Weights of a small transformer language model.
Size: 14 layers, MLP 704 SwiGLU, 13.2M parameters.
Architecture: RMSNorm before each block, rotary positions, no biases in attention or MLP, untied embeddings, normalized queries and keys.
Each number is 200 + 40 x the weight over its row's rms, rounded and kept within 0 to 999. Layers, rows and columns count from 0. The size before them is the row's rms in percent of the matrix's.

# layer 11 MLP down (transposed), 704x256, rms 0.0428, rows 556-574, columns 128-255
097,225,152,242,218,205,148,227,224,177,156,168,168,187,197,229,220,165,184,169,246,288,275,161,177,195,233,226,189,157,207,207,274,227,127,159,243,172,187,253,173,228,208,266,254,199,197,190,279,238,207,214,272,296,171,223,138,254,191,245,189,183,184,126,191,115,208,180,191,260,180,226,190,234,271,162,212,152,194,140,188,216,247,232,172,149,225,215,169,200,196,196,178,161,180,245,212,133,222,262,184,209,165,238,199,177,167,208,155,211,194,234,216,220,258,182,180,249,192,208,282,193,177,173,300,263,226,203,292
099,172,162,145,149,193,219,121,175,173,171,131,192,164,228,247,219,116,266,175,62,216,182,170,174,236,147,178,185,153,185,258,189,241,187,104,248,206,194,166,166,170,127,238,170,197,171,199,153,164,145,162,245,204,146,227,226,273,210,205,150,194,227,170,167,114,212,213,124,195,211,198,172,186,273,174,242,132,220,189,166,199,250,189,168,255,184,181,154,222,150,240,160,193,193,155,225,89,238,226,121,194,193,227,160,220,208,267,159,175,148,268,143,157,221,189,268,214,95,186,212,254,235,161,210,139,165,262,188
093,192,177,225,178,207,208,221,171,197,221,170,144,227,260,158,196,211,286,151,159,236,159,188,169,142,240,155,204,220,228,215,259,172,244,198,145,161,114,162,208,170,222,206,192,161,253,215,204,241,207,152,288,171,310,145,172,197,256,112,211,182,214,314,180,179,227,204,264,156,124,196,283,224,163,244,238,140,252,151,169,211,230,208,244,167,163,161,209,155,164,262,168,184,175,154,215,240,225,206,109,297,202,202,241,247,174,181,276,284,266,201,177,140,203,162,174,211,200,248,158,211,282,166,202,259,188,227,142
097,237,220,190,211,199,187,189,165,211,244,176,209,194,208,167,230,156,151,226,146,165,116,99,250,218,159,160,169,190,218,217,214,201,237,111,163,195,167,220,168,207,229,213,261,150,244,177,232,106,134,223,226,162,260,197,156,192,270,155,185,174,170,250,248,221,176,236,227,247,207,214,164,242,147,127,219,167,250,167,178,225,213,234,203,176,182,151,134,198,166,165,206,228,144,159,221,191,118,176,157,186,202,179,214,226,148,216,163,219,182,223,204,188,187,239,203,165,222,199,174,219,164,204,269,182,264,222,207
101,218,129,228,166,206,191,254,113,154,153,178,270,287,210,245,228,197,221,183,19,250,208,182,185,190,189,217,205,250,160,182,274,235,209,189,196,205,119,222,222,147,199,210,186,217,173,116,185,172,187,226,219,156,186,165,289,150,138,238,205,206,248,211,286,324,194,182,166,210,232,209,151,198,246,242,139,232,194,180,168,206,188,224,157,267,210,166,154,214,145,218,210,220,181,168,223,143,227,163,218,182,245,228,164,206,239,220,182,186,254,195,149,193,263,149,175,179,142,150,265,169,222,185,197,224,232,182,275
095,121,215,172,226,247,236,163,183,144,265,172,225,158,227,192,210,219,158,150,193,118,148,211,192,204,239,213,225,271,237,264,239,158,162,210,183,169,163,224,221,157,85,232,247,186,232,191,187,264,220,193,208,176,134,213,188,196,274,233,259,190,189,214,198,221,168,213,180,239,175,214,184,197,187,174,196,196,191,205,259,278,154,217,271,164,204,224,182,221,217,219,238,204,193,223,199,305,211,194,224,166,158,138,157,177,303,226,279,145,136,245,140,255,213,223,190,198,153,186,284,136,175,196,182,116,189,164,210
101,217,239,239,231,123,157,292,285,213,152,205,180,209,134,205,203,223,243,178,146,164,123,191,211,248,235,251,179,156,151,266,180,242,173,239,226,192,236,183,138,155,253,198,150,224,193,209,237,153,193,286,245,229,283,207,184,270,183,228,226,202,198,200,214,294,239,112,266,183,205,249,159,223,261,225,225,160,232,235,211,140,203,191,257,200,217,251,303,231,141,259,165,184,166,252,168,196,217,215,231,173,262,172,200,205,206,179,144,180,166,231,247,185,210,201,244,210,195,219,223,160,189,257,204,261,177,222,176
097,187,188,224,246,192,147,149,218,198,101,157,129,230,261,215,184,238,205,190,226,159,176,191,178,223,171,187,174,191,242,153,234,212,219,220,188,217,224,212,155,177,167,121,278,198,151,124,220,204,214,230,176,250,200,228,201,234,183,194,227,196,232,125,171,155,137,181,227,232,243,213,196,165,142,274,197,237,195,233,159,288,197,197,109,212,258,192,324,236,232,192,145,208,180,240,211,114,202,190,162,163,168,237,180,188,169,210,197,115,142,225,175,268,215,267,237,248,238,229,189,208,251,189,152,145,241,208,255
100,213,153,233,151,171,177,198,140,281,185,246,261,286,158,127,215,237,144,177,145,254,255,184,187,194,239,198,167,203,253,168,239,195,225,178,209,156,215,180,214,161,135,180,266,216,262,257,229,229,221,215,225,172,223,168,145,276,142,210,149,235,225,210,239,161,153,198,217,182,266,146,218,158,137,175,229,173,202,217,174,197,160,121,157,165,207,211,187,298,159,144,260,166,288,155,227,221,192,153,189,203,199,128,288,240,174,219,192,180,148,245,232,228,198,156,233,218,182,191,118,247,207,149,197,260,178,174,201
093,219,149,158,228,173,190,206,202,204,251,182,181,168,267,113,220,189,203,233,195,204,143,134,242,184,210,199,169,165,217,199,203,122,225,243,192,142,157,240,226,212,190,151,188,264,305,248,131,138,311,222,148,200,88,225,163,202,164,220,220,198,244,170,202,150,189,316,192,196,178,234,159,156,287,172,279,189,289,203,145,211,161,193,193,227,143,151,252,155,280,250,97,204,184,205,218,215,227,175,184,242,139,144,253,173,226,209,208,220,191,210,155,187,81,170,204,135,155,148,161,175,231,193,181,150,183,206,211
100,183,218,232,234,258,196,238,213,155,208,171,219,206,242,206,219,186,216,158,223,197,135,255,213,205,149,207,208,205,214,178,208,212,202,149,161,272,210,255,310,222,210,135,231,194,215,236,195,154,138,134,260,167,100,223,200,156,200,190,165,208,160,201,156,155,187,101,192,140,190,179,233,288,180,163,172,231,121,206,241,222,235,231,194,201,228,116,228,239,133,167,230,196,244,249,190,273,211,242,221,243,145,223,215,174,145,225,182,166,224,138,219,258,201,212,168,279,231,176,168,209,159,237,202,192,207,195,217
099,240,149,216,171,237,142,237,262,144,176,247,186,214,231,238,187,256,177,200,92,175,255,151,177,240,192,212,348,232,174,218,172,200,214,153,206,165,275,200,190,221,175,246,187,209,138,212,156,159,178,195,246,245,101,201,204,249,237,199,222,223,189,223,167,268,147,237,192,201,155,165,185,144,206,157,164,208,233,200,201,175,134,168,139,208,230,208,182,195,160,178,211,217,215,120,201,185,215,151,231,151,260,183,226,224,218,226,237,225,152,106,217,177,243,228,217,172,223,204,177,179,153,194,144,237,102,121,192
102,241,169,293,221,132,192,195,162,178,219,224,224,178,181,188,224,227,161,150,144,151,263,192,216,239,210,138,217,221,170,239,201,133,229,243,207,124,276,269,160,233,165,238,186,262,165,140,148,192,165,290,120,188,92,181,203,200,254,253,308,160,169,171,165,219,240,200,198,161,148,130,209,195,211,221,212,210,152,178,208,177,134,211,213,192,97,212,174,208,160,145,102,208,199,218,168,194,167,232,129,235,236,206,183,195,173,201,130,176,226,134,236,142,180,233,163,271,184,184,204,184,197,207,260,209,213,203,217
114,127,179,277,178,200,217,176,235,195,231,140,155,193,187,189,171,180,153,194,24,188,220,183,267,218,152,213,245,146,160,273,185,185,187,208,196,193,145,174,204,211,206,177,195,152,218,150,232,252,158,128,293,216,185,142,220,222,201,243,203,204,202,185,177,186,186,161,172,163,94,239,147,259,259,238,212,260,149,239,206,231,203,199,147,219,257,158,264,118,156,204,218,192,196,170,174,256,284,256,196,230,144,206,132,139,131,202,266,207,222,175,214,261,184,169,238,298,125,193,257,272,213,176,210,237,262,239,208
102,205,211,190,229,137,201,212,206,130,242,210,219,139,236,151,166,178,209,245,352,158,221,188,193,184,216,204,215,157,175,204,134,148,232,253,223,200,168,148,206,180,324,240,190,195,121,221,180,277,181,192,220,296,91,230,207,187,150,221,243,259,153,240,214,171,199,235,269,141,152,176,205,277,265,230,191,177,168,212,180,198,217,230,128,231,195,265,190,221,174,214,261,162,199,254,186,171,229,181,162,203,198,204,216,210,139,228,214,177,184,172,216,226,191,218,248,179,209,159,108,179,249,224,190,272,193,168,190
095,171,199,155,208,202,213,201,218,250,246,185,280,183,222,230,170,295,228,233,175,196,178,220,228,234,158,213,152,260,268,219,203,242,191,214,254,213,182,240,156,164,185,247,136,183,189,254,194,142,178,234,234,304,159,189,253,225,132,147,212,150,228,209,198,224,253,218,159,273,166,247,199,205,168,181,222,210,224,196,245,243,201,219,249,205,146,210,218,238,173,198,168,182,212,98,199,200,204,196,159,309,229,182,169,262,165,216,212,181,184,163,190,209,186,173,126,208,145,239,207,173,251,190,159,231,208,163,249
093,161,150,137,171,185,156,238,129,207,163,186,223,192,217,143,165,217,278,193,303,247,186,200,199,168,114,196,217,149,171,148,162,142,191,176,234,196,228,251,196,198,247,192,99,201,191,172,209,189,172,205,190,175,336,215,238,189,191,241,221,256,180,157,242,155,137,215,178,185,211,209,117,277,230,157,262,178,196,238,177,163,235,209,180,161,214,195,168,256,241,227,186,171,246,244,190,201,300,231,256,176,185,147,146,180,112,168,173,173,145,189,198,196,196,222,157,145,255,218,190,204,175,203,261,184,201,194,168
097,199,216,211,184,173,174,216,169,160,196,251,218,222,180,203,149,151,245,215,182,205,120,215,246,254,259,191,199,224,243,165,217,201,217,222,201,195,227,110,166,150,199,284,196,176,125,177,162,182,173,142,158,228,279,201,161,179,216,168,198,226,139,228,198,199,197,224,272,204,269,216,245,160,176,256,273,192,179,235,166,248,244,239,286,177,223,134,153,196,238,268,197,166,158,183,202,195,198,201,206,267,176,304,84,238,166,203,189,188,194,253,210,206,217,203,157,213,114,271,178,168,233,217,190,233,165,165,170
096,280,179,188,194,128,196,136,194,171,211,230,147,142,172,192,230,206,203,256,310,147,211,128,240,189,172,174,148,185,222,236,234,279,258,145,201,180,260,179,221,180,257,174,267,167,144,165,165,235,133,250,171,190,265,216,193,206,172,160,177,244,173,233,213,157,201,172,275,244,182,208,179,217,195,275,233,188,281,240,190,196,212,235,135,164,250,206,260,183,169,146,195,227,177,71,158,221,185,167,211,251,210,208,242,189,194,187,243,174,230,194,140,262,118,210,224,229,88,198,244,192,119,219,179,181,163,226,203
# layer 11 MLP gate, 704x256, rms 0.0438, rows 557-574, columns 128-255
102,183,168,192,193,201,201,142,222,158,191,185,202,199,104,288,223,204,237,225,143,218,168,197,142,270,152,207,262,169,214,210,165,156,201,150,242,235,156,157,195,133,225,190,215,204,185,261,125,200,240,175,186,167,251,193,222,175,139,204,271,232,190,182,157,198,217,184,249,196,270,206,98,181,205,142,215,232,155,228,179,177,168,264,227,195,147,218,169,188,168,165,234,226,172,127,191,189,216,162,215,202,214,217,180,221,216,232,207,184,158,242,161,197,223,201,224,201,185,135,244,164,216,209,252,198,239,276,239
105,167,204,226,251,185,203,213,217,212,203,137,265,138,207,226,137,155,214,213,269,195,294,231,178,174,221,197,233,195,250,197,132,223,236,236,280,213,214,206,196,175,243,203,204,167,158,219,278,178,197,248,191,196,164,209,226,162,193,296,202,201,206,146,230,181,120,210,229,212,293,220,199,176,225,191,143,231,178,181,203,126,239,297,190,182,225,223,192,192,213,145,192,176,160,284,150,176,210,205,234,190,178,249,184,166,228,218,162,190,177,230,149,185,120,248,262,254,246,212,211,242,230,253,270,199,209,231,183
100,260,147,173,200,244,196,140,238,197,205,122,179,235,203,178,179,222,248,149,179,188,187,155,147,225,220,228,174,231,171,226,170,225,211,212,207,126,224,190,240,145,149,236,168,264,177,168,168,237,193,216,227,137,213,194,209,177,142,172,187,177,218,173,196,197,246,206,194,222,189,230,107,173,149,117,271,262,218,247,235,153,176,211,232,162,184,212,244,257,151,129,255,131,248,199,170,182,328,157,264,187,185,155,169,178,158,238,206,211,219,113,157,221,247,232,218,124,240,190,223,153,178,195,182,160,201,196,269
094,210,145,124,259,220,202,236,172,239,209,208,241,209,154,210,220,225,249,190,199,269,119,234,198,233,194,180,177,204,201,274,208,250,113,157,209,274,197,246,194,194,210,264,199,156,251,172,152,194,207,203,224,256,278,181,269,204,159,260,149,214,245,162,198,184,217,198,229,253,255,193,121,164,207,223,178,164,196,180,159,145,105,267,252,113,215,162,166,262,143,172,173,201,184,300,209,249,219,163,189,199,262,192,161,258,209,196,207,224,137,138,227,213,150,196,212,167,260,202,192,209,207,260,192,161,256,183,251
097,248,234,277,153,234,163,155,184,224,240,200,156,144,172,129,176,284,219,172,201,150,201,228,125,237,265,194,177,202,183,190,180,161,208,257,143,231,133,256,212,209,209,177,209,151,219,231,143,142,204,174,140,223,283,198,278,171,201,237,189,214,139,196,150,180,134,217,210,287,216,250,224,142,212,204,138,231,192,159,237,234,170,162,193,187,260,161,243,230,159,161,152,199,112,202,182,190,212,161,198,294,208,149,244,184,177,233,201,236,213,215,245,251,143,153,215,236,224,131,194,198,204,165,190,270,194,203,223
105,178,222,186,127,183,173,246,122,210,176,195,213,196,235,184,265,221,229,199,257,174,221,207,219,216,223,194,238,194,173,148,201,198,190,180,224,213,156,169,249,194,153,193,180,124,185,224,197,237,281,141,214,213,257,246,257,134,152,215,196,183,143,210,202,176,155,287,134,196,131,196,159,151,161,204,244,147,214,179,159,242,162,252,183,232,175,262,177,137,214,184,197,175,169,146,179,192,181,195,231,321,206,252,177,228,195,240,242,192,218,170,135,183,206,208,206,125,218,184,237,224,156,168,214,157,231,172,148
104,280,256,158,199,271,163,195,228,247,259,166,226,206,164,131,179,171,231,261,235,216,190,233,237,152,160,170,234,210,208,216,133,218,186,224,213,219,127,274,192,234,224,225,187,164,207,231,248,142,187,213,230,158,207,171,203,166,227,239,158,297,162,224,195,152,113,235,137,120,248,188,212,189,206,131,198,179,239,125,257,187,130,138,286,235,183,232,215,193,158,237,160,151,244,198,183,219,212,213,263,232,144,207,179,174,232,223,175,233,200,204,237,173,250,243,205,237,169,265,212,169,141,200,176,223,241,219,167
100,271,224,167,161,243,223,182,220,267,177,108,176,257,198,219,250,198,181,232,243,182,218,253,157,178,237,168,220,160,163,226,165,218,172,212,242,161,196,217,176,166,226,178,163,185,182,226,128,188,202,150,243,169,228,237,213,273,187,222,165,133,172,235,280,182,234,166,149,130,166,210,199,149,226,188,235,218,213,133,237,225,192,168,250,244,242,136,224,230,186,148,223,153,179,96,137,191,266,201,172,190,175,195,182,174,215,178,214,226,191,131,193,164,228,161,146,248,216,163,111,269,238,220,213,262,174,241,227
091,198,192,177,229,201,149,140,280,252,152,212,161,214,259,213,227,249,282,249,188,191,242,190,193,206,226,170,228,208,181,77,150,124,273,230,202,111,162,230,130,154,188,242,200,177,233,198,183,255,205,155,179,203,163,193,148,159,175,172,206,230,197,294,189,236,205,258,183,259,202,269,209,203,227,161,197,239,193,149,219,184,260,234,168,204,163,187,182,181,238,204,168,152,293,137,198,182,152,219,233,219,157,247,184,250,201,308,206,183,197,233,163,276,173,113,215,171,131,199,180,155,211,225,177,280,203,205,162
101,169,221,169,149,187,178,171,239,241,171,217,207,186,211,270,227,192,165,156,253,180,170,203,148,184,143,141,202,181,208,126,177,210,176,237,181,121,250,295,242,180,185,201,189,213,134,159,185,247,280,181,169,254,258,244,270,259,193,238,247,184,194,195,173,273,175,189,183,249,208,187,207,144,178,200,220,198,249,228,230,172,169,216,243,189,187,198,191,222,223,185,150,178,221,268,253,217,172,186,222,189,187,195,194,174,237,155,110,196,69,199,235,269,156,215,168,246,255,204,216,210,165,172,224,195,218,138,212
096,229,167,227,205,214,178,190,149,243,198,218,161,163,176,261,203,232,126,195,223,196,165,221,242,251,196,267,230,253,228,152,219,235,210,212,213,175,215,152,187,192,144,193,200,124,196,166,204,216,228,175,146,136,156,244,176,236,204,135,171,190,251,188,170,165,150,242,190,153,232,203,215,153,185,209,144,132,199,148,162,260,140,217,210,191,236,228,239,136,226,206,249,194,245,164,212,189,236,178,186,180,268,176,245,274,194,284,242,193,192,192,203,200,174,213,239,284,178,241,213,201,182,176,154,177,131,156,258
102,260,156,127,177,302,105,214,233,181,242,255,196,172,274,127,226,263,187,163,293,227,230,187,128,273,286,163,186,193,201,238,156,246,220,240,153,256,181,213,197,199,228,150,205,134,225,212,282,235,166,134,184,226,174,244,204,236,231,209,250,220,194,109,189,215,199,224,246,187,222,139,213,174,238,202,232,213,264,191,234,196,173,175,164,196,203,225,268,192,208,146,170,200,206,184,227,212,178,209,255,210,237,132,222,151,241,217,188,139,137,198,194,211,189,154,196,250,165,172,227,171,187,143,185,224,230,197,265
101,179,150,142,142,107,194,141,246,218,187,178,207,219,261,224,266,173,185,261,137,218,190,148,174,220,171,304,157,149,206,214,220,245,132,205,253,278,186,230,160,161,212,174,145,214,131,157,133,247,242,152,232,249,130,166,151,179,156,211,230,166,231,213,235,126,256,213,233,229,108,223,251,161,150,156,194,137,222,159,196,129,226,188,238,214,188,191,261,227,169,186,183,182,261,227,200,175,84,187,182,191,230,211,209,178,170,238,183,226,201,212,240,235,190,214,227,255,171,202,218,210,213,232,222,207,238,153,164
098,178,310,100,139,197,135,205,165,225,211,138,212,190,147,271,169,194,93,183,201,167,177,148,297,172,163,188,148,154,176,180,213,190,252,149,227,204,259,207,228,170,237,159,148,135,236,231,237,162,212,162,229,139,172,204,162,206,175,182,166,156,209,255,281,170,186,188,163,248,199,141,174,190,254,133,197,185,288,258,197,175,169,217,203,193,222,159,227,192,229,166,207,158,234,235,169,142,138,212,248,275,147,251,205,171,173,192,204,211,337,232,183,219,165,149,170,223,176,210,184,160,180,233,182,222,272,213,235
097,249,215,185,215,225,166,258,142,291,220,211,174,243,208,237,239,297,254,181,256,153,259,166,250,221,260,249,238,134,241,228,209,199,185,194,164,241,232,219,138,213,190,206,180,142,176,180,166,136,271,204,161,210,167,220,129,164,178,303,247,177,168,254,280,211,198,182,194,214,195,196,206,179,189,217,218,218,161,274,219,179,172,154,138,166,187,288,139,189,250,139,225,248,240,217,188,188,224,179,189,274,109,160,245,253,170,209,198,194,158,173,201,177,226,226,133,199,187,250,187,180,178,128,144,196,198,199,258
099,228,193,157,186,234,234,171,176,236,255,200,278,237,208,146,246,162,247,186,194,152,166,94,216,252,254,191,216,260,240,199,176,240,135,108,191,136,105,189,266,252,208,228,188,221,166,223,155,159,216,223,160,174,209,204,234,214,191,187,261,207,140,247,171,248,174,244,177,203,270,286,245,193,203,221,227,206,180,237,164,159,239,180,153,188,162,186,126,86,198,148,224,195,208,278,234,122,162,135,195,231,184,177,279,173,160,151,196,230,221,188,223,188,150,190,230,209,171,240,187,176,185,196,123,163,139,165,254
101,219,219,175,241,185,211,291,164,224,168,195,170,259,209,190,163,316,198,193,260,210,235,283,231,215,200,201,206,154,184,237,236,203,206,268,185,218,121,243,176,137,175,177,168,217,111,209,153,195,226,268,174,177,205,208,184,190,179,234,149,221,204,230,211,185,207,211,176,191,238,206,197,211,210,156,181,268,220,172,154,186,218,266,198,162,127,146,126,191,146,201,151,157,266,161,180,167,119,151,251,323,167,190,158,271,211,185,239,269,143,227,200,225,207,207,186,270,219,241,253,161,185,237,204,285,170,195,201
099,177,191,207,168,210,181,169,231,189,127,201,160,203,200,215,201,196,143,177,287,182,237,226,232,180,156,201,215,203,257,151,211,286,229,188,114,183,163,305,197,239,279,161,238,143,257,195,218,151,284,232,192,185,204,249,220,216,166,205,258,211,209,195,253,243,198,134,171,184,141,216,284,270,134,183,197,93,230,195,203,155,198,126,206,194,102,196,200,133,157,156,233,125,204,193,224,160,210,196,190,301,130,194,225,211,280,227,181,263,146,216,278,228,152,195,203,185,192,223,199,162,152,197,160,179,185,226,205
# layer 11 MLP up, 704x256, rms 0.0418, rows 557-574, columns 128-255
097,209,226,185,285,184,227,164,226,178,186,238,201,250,152,256,201,143,239,176,178,220,168,194,196,250,208,283,184,162,235,262,252,269,198,244,111,160,198,166,148,178,266,239,150,235,200,195,137,198,211,194,130,144,214,268,198,228,178,170,191,160,239,223,139,254,254,180,191,185,221,172,93,200,269,224,168,233,142,213,185,138,211,187,160,180,201,191,205,281,192,216,180,248,246,256,208,231,128,187,253,195,192,185,179,234,176,201,207,212,238,200,210,175,218,259,191,246,204,156,190,242,243,176,139,233,160,266,224
099,184,286,256,198,202,129,163,150,111,266,147,216,209,213,127,179,259,184,155,195,208,186,275,246,185,235,228,220,171,215,185,213,220,240,175,162,180,147,266,218,199,265,185,216,222,241,329,211,257,178,135,213,158,125,238,233,159,153,192,170,276,262,255,178,145,200,220,260,215,195,131,192,159,191,178,258,209,179,187,209,116,186,209,234,190,180,202,200,142,169,165,242,251,227,171,185,153,158,168,168,186,179,227,193,183,194,211,237,248,138,196,202,223,152,256,192,253,205,163,170,220,269,243,233,163,230,189,199
100,215,224,219,213,191,211,135,215,255,174,186,160,276,175,255,211,214,201,156,175,192,221,186,272,152,165,181,203,157,170,178,197,177,163,131,172,138,254,229,197,242,229,166,218,209,206,168,176,213,218,219,301,229,117,211,257,184,197,238,200,183,206,251,172,212,188,207,195,288,188,75,190,202,226,178,207,255,187,147,147,240,200,167,192,168,185,211,190,183,197,156,235,184,164,228,258,213,197,105,226,212,164,244,203,236,207,147,154,166,204,238,153,264,213,192,175,247,213,206,208,209,183,178,124,228,222,220,202
101,188,229,167,137,147,156,213,233,173,223,198,180,210,155,220,247,217,228,233,235,258,175,202,229,229,135,226,160,252,148,181,208,110,134,161,243,259,182,237,217,221,194,173,211,244,175,179,191,163,193,229,198,149,216,189,277,275,92,259,216,199,210,184,202,248,193,272,262,222,189,166,199,188,282,194,143,212,197,179,117,185,173,280,255,141,233,131,238,163,223,202,226,202,220,201,154,220,211,154,239,184,148,195,226,271,225,223,219,201,147,206,223,261,200,151,187,232,150,190,294,183,186,230,223,227,187,148,305
094,208,265,231,218,200,207,145,241,165,217,158,204,191,152,249,230,188,194,200,226,169,166,182,164,199,235,207,219,272,268,271,148,160,179,275,145,160,215,179,229,242,238,227,216,231,158,161,229,284,201,225,251,184,167,231,190,214,268,159,266,161,173,160,249,189,170,197,247,152,210,155,215,244,188,98,186,170,140,220,185,243,222,213,200,222,221,167,249,252,228,200,245,158,240,233,165,264,181,215,211,229,200,212,282,185,272,221,244,188,125,233,210,192,222,176,217,226,166,136,161,216,166,141,182,188,207,144,166
101,164,165,168,280,220,196,206,210,264,196,256,203,140,212,264,157,134,185,272,158,153,230,233,168,183,251,212,199,190,194,192,182,177,224,293,197,264,180,211,255,213,261,192,241,215,189,269,159,153,180,258,196,206,263,217,213,230,234,199,241,133,228,259,263,190,279,136,177,222,204,228,207,201,207,221,258,172,193,182,191,181,242,168,136,185,198,209,177,304,224,178,206,206,118,138,156,203,170,84,315,234,247,192,226,229,192,212,186,178,196,175,226,166,134,268,247,177,282,172,161,118,226,288,256,222,178,232,142
098,183,153,169,126,191,124,208,244,175,251,172,216,236,192,155,200,196,206,265,223,169,238,154,261,209,154,216,256,200,199,188,189,178,170,128,213,199,247,237,254,264,254,137,268,247,210,189,209,131,171,226,152,257,164,163,164,156,190,185,219,161,211,157,210,127,151,86,200,251,200,222,208,208,141,198,190,207,206,184,160,239,169,170,207,191,244,134,201,268,230,262,179,255,144,212,193,170,227,206,204,247,203,215,241,222,182,224,169,245,162,247,150,197,178,241,172,233,244,286,221,170,168,130,216,226,218,177,166
103,154,229,235,175,216,256,199,168,155,240,215,203,194,216,173,229,274,148,234,188,174,169,211,136,253,308,224,154,226,243,159,135,282,173,196,221,203,164,240,231,151,248,193,172,223,179,245,225,224,187,212,176,164,203,225,219,248,143,197,228,173,171,217,213,169,188,232,239,169,185,184,143,181,198,258,250,217,222,148,191,255,195,241,179,213,261,235,292,198,216,162,195,169,202,207,244,188,161,201,198,190,278,249,247,211,191,243,179,151,269,190,206,152,216,213,225,194,195,191,175,223,161,191,149,196,189,172,191
100,260,176,158,181,171,205,205,188,204,206,174,228,253,277,194,181,142,179,212,185,151,251,166,171,242,205,246,147,201,185,216,206,190,203,209,221,189,166,295,122,231,182,179,217,160,151,181,167,262,150,217,164,153,193,160,200,133,174,107,175,220,96,257,239,257,217,189,193,242,113,235,271,229,208,231,207,122,161,241,247,197,202,213,214,137,196,177,157,241,233,205,181,235,178,229,254,145,244,253,188,219,218,238,208,181,245,218,154,215,198,176,272,189,239,244,190,172,219,163,284,219,238,211,216,229,237,140,252
101,230,223,204,273,225,250,189,181,169,270,249,155,95,246,276,136,194,194,168,177,174,172,252,170,155,178,201,150,208,165,223,232,202,218,155,85,186,120,195,253,208,198,142,207,212,230,173,181,261,205,182,246,151,196,263,230,162,121,192,189,190,199,144,212,242,153,155,170,232,146,205,207,172,167,247,215,259,105,189,221,215,157,267,243,198,238,191,259,251,192,213,212,315,211,157,186,235,199,223,224,191,223,227,216,168,163,221,215,196,227,159,191,239,119,187,188,255,189,240,203,239,219,250,139,186,248,191,230
098,179,207,248,208,99,192,171,165,212,187,169,120,148,251,251,186,197,179,197,153,203,227,231,185,188,163,256,248,211,261,226,158,196,162,213,226,191,191,193,199,213,211,193,242,242,209,259,202,151,172,160,270,231,86,195,263,235,208,170,162,212,176,215,224,224,159,240,200,153,134,239,166,202,161,212,173,150,203,259,211,224,296,122,163,241,165,175,206,264,217,212,185,180,180,273,140,201,159,201,207,220,264,168,184,200,202,217,169,141,212,185,251,238,199,178,120,124,204,192,129,131,131,180,134,155,148,164,239
099,180,157,229,243,197,188,188,192,200,220,246,204,108,212,171,209,249,181,200,235,105,163,177,224,254,144,173,213,135,251,180,194,174,195,261,165,234,180,243,138,259,189,206,177,224,248,177,217,234,186,254,244,180,203,245,86,171,181,292,260,198,229,244,133,147,256,127,220,194,189,138,232,205,236,212,231,214,212,224,200,220,223,182,221,186,199,296,249,131,158,193,122,238,199,263,209,240,163,181,242,158,166,231,193,157,247,188,150,207,203,148,149,163,201,156,111,267,195,158,240,272,162,135,138,233,179,142,237
114,162,220,204,172,219,230,277,204,193,249,238,199,211,202,176,276,220,175,138,224,255,108,183,212,221,156,193,217,220,146,273,152,243,226,176,150,221,192,146,165,150,168,197,148,184,195,187,243,193,123,154,248,137,169,197,202,185,229,219,163,149,229,205,173,239,186,204,228,215,148,208,173,218,233,204,152,215,155,242,251,180,219,178,213,220,251,160,245,202,128,192,199,182,219,267,199,308,283,245,174,182,223,187,109,199,152,155,217,218,266,197,156,220,208,181,198,254,183,190,200,297,189,168,226,197,307,233,168
106,164,217,197,187,169,181,173,233,192,250,190,169,159,229,225,206,240,209,243,135,202,230,190,145,267,144,234,186,167,163,221,184,131,133,255,242,231,205,156,104,232,276,194,228,219,202,212,208,249,189,232,231,238,143,206,181,219,225,236,249,202,176,250,169,229,169,293,203,256,303,135,196,244,164,219,160,109,143,215,205,159,205,262,209,240,219,275,160,177,129,203,241,169,185,190,225,298,180,148,119,217,150,182,189,198,133,153,156,192,166,187,156,155,162,211,273,199,183,162,154,224,183,252,234,229,142,187,165
100,106,173,222,200,178,171,189,147,195,165,178,175,191,284,197,233,177,234,269,142,142,174,270,247,201,203,275,180,292,158,257,194,224,206,225,245,86,253,189,173,220,182,151,151,144,299,196,156,157,166,224,150,242,106,140,160,134,162,152,122,194,205,285,173,198,231,187,168,197,224,228,238,272,241,166,193,198,283,152,195,300,247,162,211,200,181,163,199,198,302,205,252,209,215,232,172,190,238,205,245,234,213,210,237,192,172,241,224,171,244,259,249,221,177,126,166,177,180,175,180,148,152,215,209,196,202,170,213
097,195,162,211,201,185,244,203,240,146,258,200,169,134,227,205,160,214,157,180,207,197,158,208,118,198,216,171,244,184,122,181,186,173,163,233,169,159,226,197,178,227,240,187,202,257,231,155,216,201,168,274,188,226,192,223,189,276,198,243,211,146,272,266,258,218,182,176,215,129,170,149,159,233,161,231,192,183,245,137,186,218,278,217,181,195,277,202,144,200,268,220,204,204,231,145,220,236,202,158,174,291,215,181,195,247,249,186,215,208,229,167,261,149,212,261,202,224,200,231,250,233,144,249,270,260,179,216,147
097,188,216,210,189,206,183,239,165,287,192,171,209,184,210,107,158,147,174,213,245,179,163,205,219,224,223,216,220,143,199,127,270,176,267,227,186,234,205,81,198,218,232,226,223,184,162,214,194,206,242,147,155,208,210,254,234,154,281,206,304,235,191,157,270,195,177,226,200,215,222,211,194,158,131,200,230,184,186,137,214,151,191,190,190,147,232,212,211,227,214,186,195,216,184,252,225,242,152,239,159,206,216,258,232,253,242,236,215,154,255,221,239,177,93,201,188,243,201,239,272,159,268,225,217,177,223,160,178
096,163,282,236,282,196,181,236,136,244,128,169,135,244,174,189,211,236,171,194,174,204,184,194,122,211,150,230,211,157,212,217,254,243,179,147,214,240,207,135,218,212,186,234,227,229,144,198,219,144,190,252,188,264,232,151,199,179,206,210,228,122,135,202,147,128,193,152,277,214,240,215,204,139,232,139,260,201,195,163,218,201,187,255,186,188,249,206,112,168,210,190,177,185,143,263,174,249,193,154,130,181,186,203,199,261,215,246,224,268,242,189,151,188,198,276,152,197,183,265,163,126,139,207,194,166,285,126,168